From a checkpoint of a small transformer trained on Wikipedia: tied embeddings, a variant of Muon for these matrices.
Each number is 128 + 24 x the weight over its row's rms, rounded and kept within 0 to 255. Layers, rows and columns count from 0. Numbers have three digits each. The size before them is the row's rms in percent of the matrix's.

# layer 3 attention query, 128x160, rms 0.0785, rows 0-43, columns 0-159
097:143087153135119113105129145119102135102093111124123126089160090128141155146124134111152127134150091141140107094136155121103139119128131110123106121101178098131137132114148116143172088113119157110106164113055135124168101155129106156093097151151105190135108137093146085149115151106150128102107132119115121070101119134165170142136124118151166159145111138082070157161145135102140152098154114119170106124122099144112117134146112138115121141135160119148108158127144152170125150120180138
092:119130148161135104151132081186107121136156113124122135118089121162106149074070090137105135124131120105119171128152136119116152168157134172138112119125101104145135136129139122134142147126118125111099128107086135128143142152126111133145158132135115201117175110132120133137100103114148060136120135163143119109091147107105087131114117176152167099124108115121100165098139113150098100170138089119127125144104171121128183139160110131132160128106128150128094167176111118131112127145102120
076:088129106103093117097130155095171098138147164133146106107154094130149122084118141114137126127144127108142175144094159141070146143201138156108108155159097106164120127115115137097092150203153133099100095139121152095167178164138110127149168105135129148121125154103127110142126135149140091112139118134136111117139118136110124096080122160094146112120106094112096150121158124115099144124163141122144119115121103122100170139132152118134137152103143121161110138148159142136114137176136107
078:113123078131114133115109142159117127136154150135087133122164109120112160108125126073127127102086140114108141149089070094157150091136143176057103110131109119138126192131155136154117128118128125141144096166165132130075110122122132144116136149128121060119150156138124106134139102126110110158140089112117128129148121124111115123088150123130099157152108104125213111085142099142170107158119131115179130146143133125116153151126137144139150134151100107106148138115099154119123116133131099
073:123096132120143116103092131098152127097153120135127097143126107092118109120123149133146108104148134096160124146124109102132106121153131086111136127184096156113128123144135129108139130178145141112129119093095166117137132102094125139168140140165097191102136133083124107173128157162125085107174133125144116110110125154106159137102116143119114113156117131077061097122127101145112127100164117141082127122164114155144128143152103139094159163106121119127104113184138156104115187161135123
085:133087109156128113149147160144126122144136133134120118141137098112158140161123079116119114108151155127133153153096095096169167138173133131131110130109127072126114154148159112110107111136095132135093134154117122121093148136118159102090163182138159108114107105135139087144157155105126122144146132121102097130158086113132107158099132162124070122166116132091106113145108119117127128151188133106101164080106098136114184159110111133135113153113101107102101110110153184107146160115124117
093:122139141138107191161153055159148118130113182102142121121132111137153115116108133145106135135089139149130161118126110108149182100135107141139166155095072068173102150115105123137129114101134134109109108139142122130126151114172150143148105110112114088106145131128139113136116100164111139138125102140136111120162174095101098116190130135134109115129086101153174104127106112116145080133101169156163124133118127126113168133085119134140119100150160121108132138099126097093119122112114138
089:128131115141141152092153116162123089123169086084110134099100164111134121127136163112119106114069149130170140091134115116156126137124141142060136131101089163171136126104148134135124182134144145117105108115108134117194163084133088151118104139127097100125132135129131124141104113169155123093125139124132151124150129138112135138141133166148103143119143139128144112110103171102103106087118126095176153101116166108107132177123137118102124141147166134115127150148126064138115105113173144
082:100127136111132139154174115129175126115143143141159150117115085147174147139150152136102150078108132120146116108148150127136124154180102093121156117112088092180105103098092116177110119118128137134064118117097126120166138128144114128080133135167132115108101142167118103148141169139159119109128108129136125113145127159109095147142092115188113121122112147104085152148128130138081134077131118146122149100119083135088109145119151129145086114117161092147113133121150127124145085126157146
079:152099072127164146169137108131142117125169168127130110140115156144151128137086125133148097128125120146095139099089106090133078139173115160120145109092138096142140168120129096101102139145123165163088165109171142121170147104140129139161123135113128111147067127164133144112133095126119100109158121117102121090116086132151086162145147132104123145132111145132120103126128133131098136145070120143124166143121150114087139172131134078131158142123127102134119176158164121165112111131113114
091:171087099117144126117131144104181173120143142118155138169096129101179136131131121114108090122106114159143126144127144110132128205141153117127135129145168109157113166125120137133153125122154138154100134131098113110109126099116143099112121147151148173075109167125110100126126145124137203108157133092129088134152126118145108127067098142101158101103143107118118119093151118149116105105131133132136116139145111125140121158103122119138145149122069079142116091127184161156133115127106127
092:114126119129130145155101137093132093118125125119150116158102134100135159141115137118135132146109124121136185095090121141135107173180166151109130142119132129147123135101106116154142139100149131130105145170126093105118141113106157142113094107155127098152095089124152126146127155133134112114135124100123177138222100123113137118167115122140104111119126179135128068132127194133142087125117124125120142077120130139105150196140144139098102107111120116109105134080141091165151138090132129
097:130127125139111101095093175140094143121152090107106101079140164167146133117149123093159076119098124103165131128154069067100144144108159156097102121146173143118143121162135129127130125127124125112149130094146137132103132127135130123134103127125154104095115132128112080129141104117123138135122126148082159185141180175133160126123137152126110156135167115140180138163131154106093128122109117128163110137138170121104141125120101130094102148115132137111127147127144081156069142158145150
092:144134142125115114145062168138125072122125116154127107096118133122093136113121138101114171085109105124114109124151131149118091168109121162095147108144144126123152089113147100176143143114091113169139130134126121121106075106107153133092115117178132129105134138098095122128175146148142130151131116117153128149167164138095141156109116125158139143170139123171135111140167150165197137113130132128125119086143106136154091097141115157164119115090090110147131088126108088113149127099140139
088:130157123074115144082110120125122106122091113143110175136131123124095156140115114099155124130137145131175120102144141163150156115102128148156095178185080151099105107090120058168112147127090092133151114151120112105135106158140142166110110120156179120157139123118121155132142127187139133133142114113172136131141089105140114112159155144179117111096124128122116148125150102138147096150118113158122169123097113133178127111144112157152104102113109146117145105137119152095134118117101103
093:128133121139122112080153117117099152117103078098133124156128139095128128137149121103079161152070156105144112120118083129109101128106073143124142099111096174094158149108127167119149153091161124120124104108116121163119122120115107120132117105139142164135190136122123103142148170106121148134114181115120141148123125067110131136104147138135164099141158150155165153112123149141122147121131110151141093157150114123100138145174147115123157119161110110156187133095156128119094095152138166
094:128146134151122113148134134150138133123129141125128145151142161165072115122091085133086121105081119175128128138121140136155134163097118143107183133073114110174131112166141113110117149079138112143162129089106133105125134104138132149112141121135142120121119151110157160114144097119094140159145137169120132088146154109117147123082107124122102177136112141145221123117124135099127096106120065147125103148118134111127139156127179149144126154116112141100075158154113117118098104132109117
106:169092127131137136105125138119104163104108101132159137154121135084156118140117103089171141123097114147132123148158135127144170125125152161108110140129088137082160133131133088116155125110139076143138103107096133154126127109087141108174106094076146100111121170088156145146179161167170112145124086120165192150154108115120133138102107178152142137105120136118105124144120158123155098119145127117146146096110131107138147112116145157105118116109118160117076124117092105108160109120130132
092:129105157139064088205153161121102127135092131129172141190154140095119157161144103098101127123113108146117169124105157153141135118118142091145096123117142156148123152126141131136111125073110119126161123107160104126123103126164112086118133132100147114100133158104119115070140117139126138165129156128152121129097131150130162155145138140102115101137183099153111100136113136155121115180130168122129146110119120132135107112114180119110123134125090134169166137098104153159122094127107117
095:127120147112127149119113120122131110080121152097114108175114121128174146102110159133141126176085144166147117136143097123129159066147143096144141133152165096097106156160105144129098142100199130144093117136086170119153122129127128090127148085129099142120130151127165121103087100115122140105165109089146136133119125108108131114149149122164094157106149164151131106144142103087174097143113136136121120125160120120096119127115131178140065138143108153157101128123143113150107115110119161
099:144105096107143143131131130149136107194122126108129125155101101148123134135145102119165109101114130142112155093133089080096075143109147150074127127092128129154130143126125129120165138150140159166123120162096117137141145092124142135065145112104136171105124139091132132130147136107140089132136170137084128111132139144057098107110104150118118129120133140091171151144117153145136155148108119121153184105156155139141101085132128097112176133139137124172114158105119120179113134134165119
094:165096098119107138135173095129149160109130147106143128088144097163175108149094136086186134115136128138093113080156159118106149123110094151149182114125098159135165128129108150135145142131120156102135100097138100132139189107103109150158116107059136125137137118087113110105118139102143128140095126112125101092126095118118146121105135148158111159178121128149120131109132134119098141117123122143125091139159094072099126124142158129158155144104138113148154132150131141163106088137130094
095:067202164112136085125099140120128143144145107149171154124140094112110122129138131146121126156129126125115120108102115141128081116134115115125149130161181146101101137160118145094121114146109162154110111151141119132128127145162104185129114098124181155137104150097134111138096147138132104131190104129100141111136165105130118145139115133098106157135122124111144101107108098129149159141154155142101117080147157118146129144118174101155103100142132084099074105120161159137160125088146104
095:118170166136097165162156101166128121133145152184142117134100157109095152109143105101127158120096158130158142129134150154120134107094152135097132149118125116144100173120143158184141135080115101148133151112104166143096152121153176147117117148111143144131114100159082160075106129110106159130136168120094147131131130157121095146154072140108083133130079120146129108146140090122120102133125155144122137147136118195106091127113162141102120129113131131135142122098110143125118117146154097
093:074103140145153154145119119133135136085138118133102139161120149142169091088123112154142110115155119107137142134164178114067122083093158162123140106135144162170134096118127114138105127175129123153112154119128122096138099128157091160110148143120117121137082092085129159127107127155128153097130133121142134098061079113111129125124096142161149122145132098119065167118146140110137170139153105134124100109120137128149109109110138144143084171162164107116125143121144118137107119104150099
099:124144103167113170102097119096128131140142162108127148135125135127155159130063117185163150108109129160162157080163140061161103117128177135153106146132132110200120123141125142117142099123107147128114156126148141148134100089142143103112103134163088129132124101138119109094094104115137152082110127130100164162165162133119140137144180145115152127131120132119117075126097094124111136107168139145159115121138156140155116125134139150117159130116126129132083125107140103156087122108134119
097:084107129135085143067123118125110162106120081101137127113145117154093133132095123100140134088074128131146142121144111128152138127157127119097117177132149165114157136146151091159124152110134125122124106127139060132151149156142074175164149126101118121142142148113163142100143153153165133111128097134130131143119078120117060110123138108141170117125132108157136145075141179140120136094120156158169146085117156143132115133127109131107151144150122147118156133131131147092126109119156089
093:113164112130130112122113108134099120154133157128134090122125125126124097082146134153131164118132117148106108136152159131077154128188110074116159117100117167136083101149100132108106119100177147127133107111096111145109121130106108138102160119146143162145142137073107141099119130131106130130125113132161173126122165122081120147088155119095203116115180144143127132147110147134098169127123114121138123119139075102192114147111123145135148099157156130158153118087117135147112148102146126
095:098150156136128055124127104150103148138103116129109109109148123181165131099169125127113120107105148111141095158178130141170139172102084134067105148118124143125168156105129111084106116159130143157132133096102137095109081108076161125156130103118101135132083129105145145084134139146140128073128137127138117125107119131144163141112104137140154165097106107118145120104153171142135100125121130153152137135135071160132117159112117173114117133146117111101176132133130108145129149124122116
098:114132128111147123112142076140123121129164160118128165149141130121121157112124131163129127153079129162092112171128120145122139096106153108132155114161127130149082200151118103112143133186155118163112123128130162143105154118125111178121136160123156136155108125158122125143135097105131123086119116140147124114096155140157116133174119070086103138095133146127126091107092124133142170097157082157172109130169119137089142101111115130134118131131125093138120130141095117109057127145118157
094:097143135137160117089141162144128147132150138122077136136109127120074150083136131099114123150153113130156131136135088123134121088131118166159134109135098120152122152144122137093143080132122146129131096113098138115127154180157122133154155132094131158110124158135104140140074118109116073139138124129068146127150158137125077121130135119080180157103110126126121081150127133094112154153092122135122068124092159151142085120161112188122130159121115110131148161130135145154102149136133094
091:144143131110126136101121138163132119127135102090151183102157161118117180128131114127172151120137119114144112123105128141068110096138144136129107180100176105117106124147108124148132137137164090137141130141147124141110141114135137146125119084105151113136154085096117185114135072130075137152117097160158113152120164152125146122145128092145148106149117117128076105160107134106085087137114101129120137158128121140144171136086101130138148141138123132139091172176138096099116163100091121
091:079098123117156167104070096132172139133146139093126117121149135133107155142118138157087126142093145097135132107102099089144142142126124202101134164154130131124153114128123162140141141104159112152159115192069100135113130118106137085119111181143110143122150102113109116131134086155153130097155129155099074125129120138138139100133152141131134144148171118128149134139121095120133113162148109141116083137086145121144137138161137110127181117156111157145151138127119116099117102126103083
101:098137113119121145183088149172082101144149145111112125104165164136115141080099119109140080139122135070121106117129115148115134097118104143154112107164160144103125096106125096126162099095139167127120154112165148148102103131095176120143144138129169167119139121150119105108117146120120120098135133126109148109163111150092130115098099142106124156113123152180089162117121164109116147139140161152121145106174147105160130125128128127127113127094146168178116131085147123111082109111101153
088:132118189167142136100103136123134094092095065131089149138089088166115109152147157070166122137127099140159090108121142150148107143096084133141124121128128123105139091109137129109117193158144127154143120114135094121131117130122122125116161133118125109159150117105135084148156143114169154124108114150146139140160138139136101143095116148121094063129152125135174114114142129113054154157132177106131153139130116122143144135111143145110117124127122105122162128144111104137099131132176097
082:164094107127106128151092157128139101149136126156108088157138083144140100135164065122106112120131147136114146127139120138112145144132143125114103076123145133079098098141104081131135096125130174101120110132134127185129135103077127108140112102142097145141160089177097126117097168154110144152126153141139122122170143118111115118149141134132148148108122156145084092114100148118169163146136118115144169155165146088127159107139105134128113147121119087201148139129137114102123111092140111
091:123110153134107076114136115101121149136111113119120121143140104114136122080138141131154172118105100133123138133107137091132136111193144116132132115133128111121137162105095109103103145125130132128124107143151096104129116138089151139104134106128130081138126142145190117134115139103086146089103187143083156118157115174127156147135108157156154139085176116151143105107144131154123106162129146159107083109130148098172146091117163120158151119171123076166132150143163109087148141167134149
086:159136088131120079137143148093157105180174092145140138093134134127118154133127085117133113142135086162148115157116134138135118111126102120094134162196137147088144134164125090145086150123101109158102115098146118098148111127114126133098135085092113112115129137093129177092158107148125077106091106165134126148128150112180156102106134166136101140125175131139150148133124118162090144108103153142123138132083134158119151104144106122108106144112138105119133141130146165164113122116111160
093:102117147151140110144152104101134104121111164145159122096125118117154128131118179090121095155134093109112125137149121107154111152170107095111147115143094134139095133168124175166102108086146138128171092166093094126106177150119107102131104123158134130077134100143139111124152144117162149140135127155166107123109164136115156096125144106093154137135103141142103141124149172132142121096127084163189126104145095139152152116133068131122160124145113103109099113096122138157137086131140149
089:146135149141137098173126110130148137090131142101120144113105142144126109129119134097121103125159126134117114101119144110109117147128193134118124110131123141148128155140120107125139157131190136096101147156109121157069153130070110065164135099145141119137163163112135152114111155141125136087145123109149140087108163171106137111139115092137139100132106145150131099143088134131148174132179153081109123118163143165159107146136112126129115194151113150087138090131140153077148147107138108
089:110158142118120145063148100104131142112137125120149096151150128095135129142128139113127149113160161138091112099126096154109130112084177134133125130132151127162113083147128162099092152123137148099134163118125097121131102111123138104122109129078099138127124128149117077132135157154121126139130132146131126087137203120138122104129100151149158104126123131091126148187156092146132099118115150116141117185158135057094138155118140107133176144153141125138100129166148083082147132129152147
099:118157144115144144149107137131125106114108153140143158150168146095143130118128139117114110162147110134127127110181149115109106108103108110135162148140135078102136139123113160108099126117137169111159116121111112166124156135158141113140162127076102146142116070146159089102110128128119161142139109141086149150060147081111150107125134160110123100135095097120106126114086113114125143102116113166146075131154161132135160122154095139106099173158129088125151125109160112133154207132127116
112:150112142138115089148108133066127160132115094112160117151145097110160130122178148094141131125146087157129119166129127133128104145131126098154152117129112087084156161134096096136170127124125091096078109159116095163109119073106140153138142158106112143122121131138167098126130142115148133127138153161145121104127116127082113186131133122165127127137158139107065099155155137174144099123159147163116099120137156147099087120104153112086150129148091127111170120155130137125120126132112144
081:170113142135114150114132153100129176120101147144160133126121123131110163147107166143127166109144118069128124146131117137145117128144102117109184112078163130096098103094124171121138117104111139166159095072139109180118105130095114157165128108133103112132118130165121165145113131127097141130101142138100147145120139126100100114099158141104152122133104189098103124132117195139119129133145182117128127084139162139118106099109146116148131120166152120121082138179111126108102130141158130
# layer 3 attention key, 128x160, rms 0.083, rows 0-43, columns 0-159
103:141146116137118109110119123119151137103133124106103132151160107161089107117158135141118151139143124162106150118161125105092106143145122117173115070145137169120164156169105105113093104154142135126107125163146109113116158134135139120138113170131111101105140144135165125144144116118129111147121111076122097078127119124131163155123084075104104127109139073155133095097126142125131094060121122170138146087139104126149101154118161130176055097131159108129136120152157132132157140123158139
088:144113116097134125097146183098143136102123156153164157141137106139162122114112145127130136106173089112142115141117150146091131108140143112157092144122166172126157126142116137177101119117114137128143080114109144124116127156127119125126104158101128110140109121090163136134109152148122125110127105132156109141108166130145157130089123105179143177130105139089111170118139098111111102098162127155091078075129090084084106131179142137141100148167153116158101123119116138176119156153127154
077:164129121167120090120152094123112149131134114103138119143181134123055156163132165102076116134111088138152109151141145129134108122095093106175122109127157139120138093075099143108134128134101157133137119090153111115134113161156088103123130151102136122107172122125128150131143141114091190088107155128126143079143121142143145140117086097135121085117134101173118132071143110141146149116117126159109110141139129104128100100152121133156158104132119121108103126182132140155147093157119136
089:129140122104124141116114154119195168160168133111118158127134105135125131140115134158154110086153128135127115154138158129114061134147136146140145125129132139141129086118132160118119141134096094136154135153101096150086159114089088113106153164105130112145161103158089117106114098132157111114122130135155088125163146069120102100090110121137117157137121123086088163140110166115118174104131108105129102094116122114087175128126140081133089140120163124135107148129142139169180154114132108
084:135150147155135151100183120142113124117077109127162142114094150120176101120119134127120168130126120096114128098128171160110101147070113089142153155121129129129130122152102108092130142114134092159125121110124119107167088163145136111134096096111126111156073119109163164154133129136127155080095095126137164144107164118137166157169150083100129130116148112149138118125143148175114139098140160129136136126103104097187119096136111137112111105140119097157163109143167146114129101113140168
076:147142135173120125134109120118137151092077128141114156118154135124135132089157148127109109139136173126121158148082164114127109151160121118161124110130124140116131171192115130142113123134132124125094139110129132120154117126144111128162106072142151155127118132088148106145097107145137116110154141085109177129118115111136121170083122094143093107129148118125126083054157132138147110105181117145150156126124121135150102141106159130136172121176094150148142125182148113116128103106181173
092:136112144119122113150161142106123125167101126162177102154120151136103132097124129098102094102176119072161139146107127164171087075125145105136115135146151130145130081130127113124131100087150101156153150115131115128135076140138145103089148119117146139152093085111131171115111136138126181095150115124149187132082132202126132131094154104125153138105153138139156176123143132153124137109151111102132118127111121140112143109118118148130149113122064159130142131136158148115104125110109131
083:124144092115135187142167143153140113153160157153141105080139162175156123115072097158096111116169103129134124168135105127140122097126125187161093133129150129082106126107134085121109090126124089143121142160157127096121136102130111135130146125121142123132142136103133148160121107157152127130100130112115148154144137080125058131136145154135100130126130168120149134094109140151159131141128079118086124148099130078098138110102106160164148132130120137107123123128108172161139118147094158
074:116116166105112129108177103084115175131118104110141107094137127099134114111119164130129181139124060139123126131133147111086137143093148120109130111129139143124171073125082121159119106120122130084136103154100120107129127142079092109123100116135095082141137126131202151158093128144126168142107100147120115134109176117128128105164139103145133161112132143142095094139127128124156123117156174127134097131097094120159059136149126171131130105142163100136106118145132124148128120129132134
084:111115094103083171109106147127133133148124099138146155142162109135078145110140132115131123156151154089142127123137139156140121116078113134098148082132119159095174070137138143155151136107147086095166151098123143100137122172105139111133127131091139084186127114133068133147114120160124139109117149146141148113107105150139141155107100098140137084152119106117129158130147129128141167159157111129129168088148130094153111077116151145114093137122132175113143141121116091147158123135163154
094:141111159143138081167155100145127108116132149122143103100108106103165080121151126099152124116099119153116139135148156118092123178117118098138089127123155091125109149157135106101127132090144167089067090135166093143145135145126161095122110125144143145103097168155129125110154171132140121162114205113137097103151118126143153143120116118143134131122123126141111107132141126142160138114161127128145146137099127124178132113126142107091098139117064074134134099168145150081131117140141104
087:164123144156156134101123123132131104146080124131141131119118130121153162147148104090140157090112132175111127148128099123132106165111095121095119105130137125142112127159152126096108142122139104111080159108098112130085132140092168077108136116198157146112147153137170094141154164105153151124133144149115086107127105145164136154107149109163133136118119097140125098171123107136113166122139118101134086157074143137200156102115121115137119131102109117148094104122107118074134146131104129
098:141112130118099166106126116111145172131105116147120121111150139108177183102132089142118109125150133121109165131127153144184107111111145128100130164156117148138150094111131113128083129147106126123145129143103128119107128130117140118152110097089152130176166138140096145149092101154132111122130121135155129117139081139123073140136124125119101116114117141091104131085142119097147098143172083097137156105088153136119157117134146075144137128149127173061111178106117118123185165140092125
096:146145124113136119108067141119166148105130143117128111142112126150147111177133093162146168143114137152141098156133094108149104113169123101165132058117111124112133183109138143086093138101151141152129170133120145162155140120161142088146112143147109132082092133121128089130145079121141119124134114132107142135119073160130139136130111148130144120147161165097129125129137143101078116140113169142117126127157125172111171089119115131101120130126144169141119092067090088136110124121107122
091:097108153158101133111091126182126158126180139140150115121128126148151140147114093142118131079130131121159121153144075106158142148130113156152125160148155132147135138132142156157171133144122091129156130116117118128078082107140147133135149103155129125104127096151077110091105152102159112159119096109141141124162114159149120132160081125131094083124098125121112126115118108122099135127111153133120116149102150141101156099115146130122068157085107128150132147145105119086148195131135067
092:183156151087133169155164091112139086098110146144153129131143100082168142135144105184141142153184119139140138128145127147122157062103117079137120129138097119148107091166075119128123134134151152168117080119115126134143149143134105112145114124109132142150109149099150145126112139157110112091145129106097114134073105141072091149153108120103124090120124146154129136163103096138116126089122122129142153110119123153103150124111133117159110121105132118130157136152118162116123133111170170
096:124094128125115079092129130184090138148153140147126167157136125139138077124099152119090085182140127097171155105100108130140147092116156123133100133164136122124125128179142104098123124128121127197106129132124158118149105128125149167076128147109139113131162135118137194141143115119149142132168159147144160138095139105161116094114110158114133111113105120091155131115123116119142093171110150113099154137103127128122163139141111104152137111125140130134107135143104102168093150145089082
097:103154160174124152072197123164162110105104101133123111153135108123122123140131139110114144117070107164135136126115163078128150153113104135154145150158151133126119161132095130144087154128171118104150133112139108122123117123151141117111118163185122096072130134113134155176133139104161138131150117132142129121153160121161122184138136127156152092100122141102151126105107133109093115074118108154082121161123103127136094144157100103101079127137133104119116134125120092133105163139141133
097:182107128111114101109080121132102105177158127124116098185127114117117097116125163160144153128134123146160123125131135103152118166123131106096117123124130111074124148142078169136088097124119151132131130148126124187126110116139148138139110134134120168085145124187136118155107144113134152179138135099162119100109122118106114115141100118120145110115129139171152111124103154137139109144173141137093119133187161093149136123112101138122136102141141139171133121152146177066145102082152139
094:104149173153115157168118132111136116155104134161192120117109088138124111142150106149139153104095135115170154118167140161156131105104092160129134125140175152116115122138146125106095104119172119145129156113076096145143123077092139154139165125138102123118104093150145111134108115162133162138120125131116155127141169117143128138119141081119129132120100127148113089106113103144148149140170121129135101058092126091094098102143119134150120168142145100092157149095089130134095147148143145
098:092100106118111140152168118092106146145105132122126140157147141104113126090141094096068143102101136144133117162119147138155127153149144123150150118148138123104070129112094138097127117122136089162097123157158109129118129113099092097166123128136128091138119146129092176127101178166148117119099162125146158104100102140124136167064171123128105117103138140124130111148129090137141183144101143104087124129114131139150154156096136132101109162155070110140135134132103136096151124158163135
084:091093097106172129111111163121129101127100117163091138144139137088126115130145141172116139093131123128129117084166141121134103140127129149133146127151142092163133102117111150099143167109172115124105118150130142127095147102092133117088143096140106145108144118102172153132123075150156126162115113089113152122111145143135130161100120221155146147114121120156163131131107067129116137091117150184101114122138122095093117118097112141101091129116136111129136144122173114149140128091114158
091:150097160113108135090123106113124129154105109119128128129099136156200154081116148167122104186131101135137169142155101121135151178122148168111122050129148170157122138101126124111117126109102117155099143108139137153130128148144113127129102132127118123168118102117140114141119074083140138157092167131141094131097133170096126151105122076138106080136189140157082156135124130117118136146142098133131118110151164113112116108104118153115157126135136098129135138141121159133158158140125145
099:105140128125108139157092166155171121119153151094114118123113178135118189124126137164085120164119153147165131083145178148123138126108129155098124114094132109097133122104167135091121123119097144110116155101165203146092151092094154141153115142143131129097156110150106154156130116107105149111131118109120105153136104150170114087112132124126138139144100074096118132144094141106121148095139111112115104141147161141107154144094138118160101145176135135115155169103110129127106125134149159
098:064140075121118121119127154137155163144154120128084141141105154122124153106139108127142086095165135104137086146143117146135119163128068175104117132158120170148120136104127085154108123147140110148118131139122144135122129105135089126165148104119149077105149143083120120129127149111148102101072126118119069142142124137153136134114161096140141140177088126121163167120145140133118123135112094142115123118066118106095125134152094163141087140123111148113146141177142149172120132127147149
093:153083123129098133119141123138175153100148157164115186128114123120119162129153142148121124096122157122129135110141132153150146145122112154138140129153121142122178154088115112152134099113176119081095141111138119140131086143106165100152140119125124122143090161173110174146116125164126100101099140150110103124160122155140117109128174148115102117097114130118130122107134150093134148067124113131125146162120120126128158135109147137081128131114089148075064079112137159166125172112085116
095:157169171108153171155117095111165141171123118118122098135108108124108130144128117101122148114129125087088141111124126187087143143112105129123145088134127116127088087111092090143122165091137068110096108105132141100148151129108155120102148103130107101117100071092148146177131168127153120107082126129122138118116155156106142161182151130149134178125147123119126145137105138120155136107119121117150110101111169111122127085150131095135133126146165089139163101128154143094135111145121133
097:189083130144158088160125138142159111159110149155129103124134106153102134130206163091166099145088111139076050118126145153106144131134142110138159134124079144104126082096107155122160107122157129124118109124101092143128111114144116121144143113115105129139164123146153115134116120147150112091184173167171138111107117118097092104154130151126137116148106130111097126130103113112126125117119161134132146098160096147151150097124127155118152102106120132124130123123077138118128151133108129
090:138152167100142130098117140105116103139121062145146166108115140115110162151119128117170115144087132131136134123079127124126136156096125066128095119141120158150125100174096118093121138135092160126152118127177178081123099109140139171136169096140107121131134107144120122102195112143128105134107093109146160111122128167134109178171139169120114150141096120119145163132087162153124110131141102158149129099140120121120136104134133156156127153130119148103118173143100159132101110152146133
092:145129125157171177140140126127163121155107130119119165108143138094119120136114127162130091123167122137098121148123136158128182124112114163134121175171112135140130137170175134130098121144104082165093145069160111119115102119133140115157138141150118122120094120110092128141120145128138107084174122164124141106092170139110082102080118119130111110091122112123096107146149117165116115160145095120131166108135103128130129184120097138066153131114101139127129149101091097140098141160130115
103:081131093164109200110179123116151158105115083147092116117100163101125144146128159138111123111120128087133154122150089136129116149106151144132158111089096100145154147132146145102116109089107134164182119103160129133115159117170120098175125153097192119133127112139125135130149133148111133088158132121121097125118139117134125104099145133111111143156111119156143166108114107127115110097130116145132129178124167110075147168110158125153138126178108140130116157156086152132114132124111143
092:141161112136133119137122124129138146160123134160147134107121137121160118104118077113146088145138143136125079113104120083103083070113122119093093139110116097156132111129159123142095152140149118126161125115104143117114125162146119150141212134134165146076131137143148134127141082102151125149137132130111082106099141145164159081160103112121131127133131171090135138121130146136105146198166134128079150148135134116127095134119092126134114151160115140104137120092086112108168099100123157
101:139128140141135184125106160140090131108154126133127183076104161118109126117160108111129094141148133092115154165116148142139164143178155160114134161093119136130134105097121094081109141108131159133154150080128159119153132116132146112121143106113142141146110119109124169158145130153115128104120123161069103150127121128136164155073141136110140102108123143094166124099128107085101107101156129149161149149093112131111159102106156118155097169104103127135129180146166111109144137085138129
100:171109109092130173129163101152125132126153135157097103128099135120100113130091114077125120167116095129128121109126106164137133107118127122102093137074126159132125103149126135121075112117160137156123150162163132178122145130120111097142092119083097083148122118135130166137093139088121153149113154112141119102111128161151176085146120146146127140156114116129115116120137104125179120093159150130137112169151151174175135174126125160101152088140133107117142112123111125109112146092177147
089:125191167089128133118119174100150170134105156106125108126142121129115144100128105165124119106105115156120134097113101145157124157123130128104106128086185094132102112104135137099092097100161121108116110140096117123128107175110140185090180113135130153149154167109084094110130103142134156101149127086152139152116106110118145144193115143109125144131160128154146115116165125152143132137107102157161114111144113086119139124123132123091142169103122092159131098130105123136135096148122166
084:142087114126197135133172116126119164168123141123086096159118143117097102128083139097135126094146114139110105130124132120165167088068112135093144138145144121094145162146133130131120163113124138110106142139111125176101155131120121136165167121134163109149111136175117126092127144071116136100127120141145147118134086092144124156124090098113094094135145136100098092156152123131127130101110162151123141131115095152125133134138137133135143112125105148119160136146181069174123166091122115
101:142102146093122104158124101114163139108097130155143133138155095095122149145156143140126137113065132133105100134122136133107137148151110110144115128163119119154088124152133165136100128092172124138158117145123090148169119134117131121115129151127128139100148076127105107153125122144131141149140113153136125165144118105095128142144107143149108159149145180138086091094094188171165128136084170124124118129119143091150117126104133112112192096058088127131144118136143155126137105097134184
096:072159123127109136125099131126112171105099168092110119123114139158138095136122109124099075162115108132120122127100143140128151109151134159097148098110149158156158143127141134119127140117150137110123136118150147152128109117177156132098152172130107102133146135130123129166104107119103115115146147158076113055096103143090125118101143140119066139148081117128116137157144124120136156170132147162141134079131171131107108127155115162126102142193134145125140152160108125180137100128158103
096:181146140105108117129148174119117134172124115088103134142141142103131112163158121135122143131125116126112152121147171089093143186143142087149153112128094120097159106128116103102155141113101130137115132123083098131153076139113129126154125102104109150130124154122160170128114160138106120134149105135164123085106155121099137110170095143153130132106117224119120093125133121112143078138147107125144151133132140124107182147157163097120138122149086122139145094097112127130093155150105108
096:161126126130127129127136152113114157165119133186137105112121141123142122101089083129107115118108122150161132121115118202090122144102105135105125132111163104128123155141171131160137134132124108123122124120107150154183113136144090136129137125152074129130146155173126146123135096117115117100097118158119143128138116120194087130115169175115122076130123126116110101139133139077124086083142136143133167151105168127144076131149110097146128087123098129150079140131110104119117082117161106
087:127104131146139149165185092138104132112112132149158158116090148132157120141174124123125133127114165123120111162161127086152072107105123158092150106120180135106131120127159119106150126197164107119139111127099114140145093127097124113124125086131145149113131047100149108089143116147108131124143123099134127154134102153153106133171117133129136119144154111111186096104113142163133122157094126138078116172110108150127099146153129148153108138098120100141139144133153118173150154136116116
096:160112130150110162149124129169123135096180113099096127121150128123132090170131152129109118091118108127126096162111104128130113120149128139122078096118081092182107151137117088129139094124103142119128148110091102172120119125099134094113166173152138165111108122133122140102151121107127149137136139089149073136149159157174128139106166114129113128093097127124093163124105103143133109131150074128159129123119166101111096162115175141144170143117093140123185134142113135147121119142106106
089:099118111079125161082129113130114161138170105162136121107111078118111135075122130128156140127172136127123137143119089150150148106157161148127153133135150098082127111106127098135118130141100145116116130124134143123112153144099128150107112152164139105131153142127130145107110155107161092134122120135119134124162132160144163109148090121104169126099170167096152100116087109123123136166115120118085211160141141103076131161137155127123145126140122113099099176090091154112144165102123143
127:136166095150159167092093135168142121159119164133102128121097159129125132124097106115111111117151171104175150112116118139117142115101142189130129113127114125131116141111157142147126126107082119140131156117153188140072129139157121099129106136116133127143155087116126163127121090140120156110141123099074128164120128096163145136111128098103116117164069133095130157128136114065156130146079116129127111165113134151101127125111153148133100158155148165107088164113100123158164135116114122